{"n_head": 2, "attn_scale": 0.0884, "tie_embeddings": false, "parallel_block": false, "init_std_down": 0.0, "beta1": 0.9, "lr_head": 0.00441, "batch_tokens": 16384, "z_loss": 1e-05}
Each number is 128 + 24 x the weight over its row's rms, rounded and kept within 0 to 255. Layers, rows and columns count from 0. The size above them is the row's rms in percent of the matrix's.

# layer 3 attention query, 256x256, rms 0.146, rows 0-46, columns 128-159
size [ 95  79 111  78 100  90  89 101  94 105  99  87  94  91  99  89  89  94  91  92  88  90  91  93  85  85  93  94  95  87  91  89  92  94  87  87  91  97  86  93  87  89  88  83  87  85  93]
[[138 168 139 138 152 132 116 143 100 149 152 117 123 109 101 136 114 154 126 199 158 138 145 139 136 150 124 125 117 108 148 141]
 [122 113  79 119 159 156 133  58 137 100  68 133 139 123 139 118 159 111 177  89 108 127 133  96  81 131 109 130 119 120 100  83]
 [ 98 124 162  99 119 126 155 142 118 147 141 134 110 145 146 125 180 135 170 163 104 137 157 171 133 150  79 148  91 100 149 164]
 [120 108 116 160 128 113 138 122 106 143 140 121 152 207 138 148 141 119 107 135  97 130 124 131 164 125 104 129 124 139  85 135]
 [ 92  60 120 107  92 154 105 122 163  93 124 148  65 129 124 111 171 126 101 150 154 145 136 136 113 134  91 115 157 154 133 138]
 [149 127 141 129 182  67 130 168 151 126 138 107  92 134 168 121  99 128  55 140 130 128 141  95 116  90 144 118 132 153 126 103]
 [107 122 145 109 117 108 138 185 125 132 127  96  91 122 109 140 139 144 129 133  69 127 142 135 116 164 149 114  93 115 135 178]
 [139  95  93 149 148 128  94 104 128  80 144 119  91 116 147 107 117  90 140 147 133 166 136  97 138 157  93  93 139 142 119 113]
 [117 100 109 172 134 128 117  88  98 108 115 136 145 138  93 126 107 138 110 106  92 117 135  88 129 144 139 123 160 154 131  93]
 [106  93 120 107 121 165 105 129 114 131 113  91  97 101 157 104 146 123 150 152 109 127 173 122 172  69 128 152 121 123  92 121]
 [124 125 122 158 120 117  92 157 130 141 101 109 153 139 106  90 126 140 100 130 104 144 116  93 131 120 149 124 163 126  94 134]
 [167 127 141 101 110 120 145 127 139 173 179 103 174 145 116  49 129 119 165 109 183  96 117 146 109 158 120  83 138 110 170 130]
 [170 128 125 103 149 127  99 142 143  92 130 163 149 126 118 119 110 156 117 127  98 102  93  95  93 152 125 110 143 106 160 147]
 [ 87 107 122 147 163 112 133 128 104 111 159 102 129 118 163 119 133 119 138 124  82 145 142 123 137 193 128 173  88 102 103 143]
 [130  96 149 157 114 150 169 137 111 140 127 135 131  98  87 126 116 165 135 130 136  94 121 133 114  71 106 135 183 133 108 103]
 [161 104  98  81 114 153 133  96 156 124 138  92 128 113 156 142 131 104 118 124 126 111 132 133 125 142 145 124  61 146 143 195]
 [147 143 136 117 100 115 173 179 106 118 143 148 133 160 135 116 166 127 152 111 137 124 113 120 147 146 139 115 102 127 141 130]
 [122 163 154 188 186 179 153 113 157 133 106  94 107 163 184 131 117 124 118 156 138 152 112 130  97 110 129 176 159 165 150 111]
 [129 119 142 131 120 118 133 135 137 139 177 154 164 130 118 123 167 155 137  94 141 123 111 121 158 113 128 127 131 107 186 184]
 [ 82 108 103 155 126 123 115 128 108 138 125 117 116 124 162 115 116 152 147 149 107 113 108  87 110 116 152 143 121 165 131 124]
 [143 154 102 156 147 129 105 134 129 140 167 110 108 114  73  99 124 100 130 129 148 105 126 134 120 125 177 138  99 136 157 138]
 [134 118 136 136 118  98 113  79 111 136 138 117 143  90 169 110 111  90 135 108  98 119 159  97 149 150 172 104 130 153 154 141]
 [124 144  98 150 108 136 146  99 105 142 132 145 108 164 122 100  88 151 151  87 124  80 133 133  84 145 170 122 152  94 142 138]
 [144 105 133  73 112  93 139 125 172 119  91 171 151 121 155 147 154 109 111 134 122 126 148 137 164 136 159 162 134 120 160 141]
 [128 163 156 152 129 105 103 155 185 130 141 136 114 110 131 140 126 112 139  89 129 123 154 120 164 107 109 128 139  99 144 134]
 [124 145 112 132 180 123 152 133 148 176 161 154 127 112  88  82 130 138 131 147 103 114 193  98 114  71 132 113 160 117 154 124]
 [144 107 125 122 113 117 124 137  89 141  71 131 188 137 141 119  74 135 136  99  85 156 165 140 113  99 110 184 132 146 125 131]
 [127 105 118 157  85 140 126 140 125 109 131 120 174 146  88 126 125 109 171 111 154  97 138 154  97 110 142 139 102 119 129 153]
 [140 138 123 113 159 104 159 162 117 140 150 133 161 129 148 135 125 106 156 169 139 102 148 130 113 141 106 112 107 100 140 134]
 [193 133 131 106 172 102 153 131 168 123 159 150 141 137 123 129 128 121 121 110 155 147 168  99 127 114 142 107  98 118 144 126]
 [153 142 133 140 136 110 136 122 123 132 107 105 120 147 183 168 125 158 110 132 101 101 115 104 142 147 165 134 116  89  86  72]
 [127 107 139 101 112 154 111 157  71 149 102 134 160  94 153 158 111 121 129 106 133 132 124 166 145 122 134  95 151  94 143 107]
 [143 131 138 130 121  84 103  79 141 117 154  98 163 141  89 128 154  88 115 147 144 157 119 127 127 127 120 105  94 103 108 102]
 [144 158 154 111 165 114 113 128 145 134 165 128 120 124 144 177 133 118 132 184 110 124 113 111 132  94 131 129 112  94 159 127]
 [152 121 125 106 119 103 107 126 138 167  86 147 115 105 138 164 112  58 145 130 153 113 141 115  67 125 107  86 144  95 105 151]
 [113  78 133 158 113 108 167 103 121 176 119 151 135 116  87 105 103 117 106 114 106 139 109 118 145 143 117 113  93 114 131  83]
 [185 166  96 126 152 153 141 143 144 146 114 128 101 138 129 132 161 122 144 139 188 148 118 106 166 123 105 120  93 154 117  88]
 [ 90 169 131 152 121 196 143 123 138 161 147  80 149 153 141 165 108 131  73 142 114 129 121 172 144 158 108 113  90 156  97 130]
 [ 71 139 125 123 114 119 206  87 133 101 119 112 116 150 125 178  93 113 145 105  94 144 140 133 118 132 103 115  91 131 129 113]
 [101  97 153 162 150 145 165 131 128 127 117 159  84 155 109 132 114 162 109 114 142 111 157 138 132 157 142 140 133 125 115 131]
 [116 121 173 130 106 138 162 175 104 145 115 121  94 132 125 104 154 138 136 129 121 164 113  89 118 154 136 122 133 107 135  90]
 [110 141  90 137 135  94 171  95 111 134 144 114 117 139 130 132 114 153 130 147 144 140 141 116 135  57 140 107  88 137 125  90]
 [132 137 130 139 145 105 119 132 101 140 147 115 114 127 123 103 167 126 112  82 148 106  65 111 166 103 128 118 147 152 123 111]
 [160  65 130 123 130 123 107 132 131 122 132 150 124 145  98 119 114 112 105 129 141  99 107 124 163 194 133 101 121 110 135 149]
 [128 107 123 161 156 149 138 117 141 109  96  92 118 146 133 162 133 136 127 145 135 136 132 132 136  62 109 136 148 122 139  84]
 [147  90 109 110 120 125 149 179 151 126 152 133 124 133 145  93 152 136 112 103 121 124  55 101 130  98 127 190 109 148 143 145]
 [179 146 128 119 138 114 149 112 200  75  91  91 123 150 162 160 123  93 113 105 142 108 137 114 140  95 166 127 118  95 143 121]]
# layer 3 attention key, 256x256, rms 0.145, rows 0-45, columns 128-159
size [105  83  89  97  96  87  92 104  98 101  86  96  93  92  92  94  89  91  89  89  96  84  92  97  85  90  92  90  92  91  87  86  85  94  80  85  96  92  89  94  91  92  89  83  86  84]
[[120 167 139 128 177 122 107 139 118 160 157 146  84 145  70 149 146 122 139 163 133 130 158 166 157 120 149 172 122 120 140 166]
 [115 158 169 133 130 115 113 125 110 163 152 115  89 133 119 144 132 124  94 140 141 168 193 137 140 155 125 144 133  99 132 100]
 [119 115 189 121 117  90 146 145 118 133 109 112  98 117 156 122 145 149 118 144 150 117 132 124 118 190 149 121 139 116 163 100]
 [123 168 123 123  80 157 129 141 109 110 110 120 106 147 125 119 167 170 146 162 145 127 124 130 172 121 128 142 133 118 121 107]
 [157 150 162 121  97  99 118 138 103 143 161 107 108 154 128 116  66 104 147 156 113 155 108 129 159 109  81 130  68 107 105 135]
 [134 139 147 124 147 120 157 103 136 108 119 127 155 150 116 141 135 127 137 152 180  85  78 144  94 156 134 112 162 139 117  96]
 [172 109 110  88 181 139 107 135  99 138 135 143 117 114 116 123 118 127 147 137 145  99 136 131  75 131 120  99 145 137 145 145]
 [152 117 124 107 130 142 134 136 125 157 142 126 124 107 148 143 103 115 124 103  96  65 100 110 126 107  89  90 144 135  99 122]
 [101 157 122 127 114 121  94 124 113 134 166 101 122  95  98 107 106 139 139 159 179 111 123 164 103  98 107 122 159 104  88  90]
 [149 164 149 123 160 117 133 153 140 135 146 179 162 119 161 116 106 139 141 141 133 154 125 117 115 166  74 126 154 136 154 150]
 [121 164 144  79 100 153 131 107  90 144 139 134 172 111 123 136 165 174  68 138 161 116 170 155 141  78 121  91  96 125 110 123]
 [ 86 142 181  95 130 126 121 162  97 128 110 131 137 119 163 103 183 154 162 141  92 167 103 151 119 151 144 145 116 146 135 105]
 [133 140 171 156 163 111 136 101 139 126 124 109 108 122 147 103 146 167 129 136 174 147 114 174 116  78 127  89 176 150 104 175]
 [110 125  68 173 137  95 159 120 120 121 122 151 115 130 115 114  71  80 130 136  99 119 101  85 107 118 112 136 139  98 130  85]
 [104 108 133 100 102 109 167  87 112 117 109  95 131 100  93 142 159 153 122 139 133 139 124 132 109 130 105 149 142  89 143 119]
 [152 135 122  78 131 132 199 143 156 129 108 112 111 135  96 107  87 156 127 113 156 161 137  88 155 123 125 118 167 141 121 127]
 [152  79  76 105 144 125  98 120 108 107 124 173 119 142  89 133 118 132 144 134 104 117 110 162 143 109 118 120 130 138 107 145]
 [114 137  76 112  91 125 159 148 132 145 148 125 108 143 145 144 100 122 142 148  84 111  95 104 160 139 162 130 130 114  96 162]
 [112 110 116 182 134 135  97 147 137 129 107 191 163 140 177  99 135 157 107 139 146 108 104 156 103 146 110 166 158 156 144  83]
 [182 183  87 138 122 164 117 115 103 111 142 156 113  92 131 142 103 118 141 125 132  78 121 141 149 116 136  91 153 144 131 150]
 [128 138 147 129 166 101 117 143 136 114 117 121 156 117  78 147 113  97 124 191 110  99 124  78 119 132  99 129 133 154 143 119]
 [111 146  87 113  88 151 139 125  91 136 104 106 137 152 114 107 114 143 114  85  91  69 111  75 143 164 155  90 113 155 127 143]
 [119 114 101 113  91 117 120 106 120  98 126  71 117 148 132 117 167 131 151 133 134 112 119 139 149 176 109  96 129 138 181 101]
 [167 106 108  93 149 131 106 137 153 103 127 113  65  98 104 101 133 172 143 122 107 125 107 148 141  97 131 112 123 132 118 132]
 [118  98 116 118 142 178 125 107 121 131 128 136 165 125 125 166 132 116 138 105 123 113 133 185 106 100 159 122 113 101 110 114]
 [108 137  93 111 120 161 110 117 113 122  92 112 121 124 162 118 140 110 111 135 126 124 119 114 128 141  93 102 159 152 134 142]
 [117 106  83 130 119  78 141  89 117 168 121 120 108 117 121 112 110 100 147 160 126  96 108 130  97 108 130 105  87 114 112 126]
 [148  96 155 146 119 122 114 170 137 119 155 145 108 125 154 126 113 143 218 103 116  86 153 135 148  78 139 132  99 149 130  88]
 [112  91 129 129 108 150  85 148 122 133 158 128 166 155  75  97 149 148 120 166 128  96 146 117 173 164 151  90 173 176 123 126]
 [101  96 115 127 143 131 103 134  96 130 138 148 130 134 156 103 158 103 143 109 134 147  93 135 122 149 106 108 139 133 118 116]
 [ 92 125 110 152 142  69 178  89 144 109 107 139 108 143 124 115 170 119  75 107  96 148 103 122 127 147 152 102 129 115 125  72]
 [135 158 151 138  88 129 146 145 134 173 138 107 107 158 154 126 135 104 145 120 169 158 117 165 148 150 121 159 106 118 113 100]
 [125 123 170 174 145 128 145 136 116 121  89 146 164  97 154 132  95 157  84  97 113 137 131 153 117 145 140 164 142 155 101 167]
 [158 138 100 158 128  87  90 136 122  96 107 113 157 126 154 103 121 144 149 128 121 131 137 169 144 104  88 130 125  90 111 107]
 [125 149 132 133 113  96 150 153  60 130 183 130  95 156 120 132 144  98 107 115 114 156 167  93 138 142 110 142 119  93 123 113]
 [115 136 118  79 129  97 105 129 151 109  94 151 127 169 147 112 132 130 113  87  97  94 126 147  98 122 156  97 148 132 112 128]
 [150 129 128 138 131 145 115 160 150 150 135 134 145 129 138 142 163 162 106 103  73 108 108 105 113 149 118 115 151 144 132  80]
 [ 72 122 144 123 106 100  96 104 164 140 128 141  66 130 148 132 100 132 150 115 122 127 152 107 156  95 168 108 151 147 116 118]
 [126  91 106 119 131 127 139  94 141  90 110 144 106 139 131  92 126 115 125 129 136 173 115 112 107 104 118  84 122 109 138 111]
 [156 101 116 101 133 113 100 174 138  98 101 112 122 110 149 134 122 132 131 141  89 145 136 158 108 126 150 155 161 122 135  94]
 [122 106 134 141 147 142 121 125 148 168 160 103 161  77 155 169 127 131  68 160 124 121 132 132 133  87 127 146 106 143  98 135]
 [ 87 122 146  94 152  91  86 157 137 153 105 164 162 133  79 167  99 152 119 148 126 163 134 126  95 166 129 134 128 171 119 125]
 [101 106 138 130  99 154 123  88 129 145 100 167 160 124 110 119 118 134 143 122 133 129  85 184  84 147 159 130 144 131  87 137]
 [ 96 152 161 132 199 128 160 152 109 143 145  79  80 165 147  94 120 116 117 109 105 110  94  96 112 135 120 179 163 143 138 119]
 [173 118  89 138  95 134 176  73 132 140 153 132 153 133 140 148 107 161 118 154  84 171 135 134 121 140 118 135 139 124 130  95]
 [146 116 116 120 145 112 123  50 109 117 126 133 131 122 126 103 148 115 138 125 128 122 149 131 156  99 111 170 125 134 125 105]]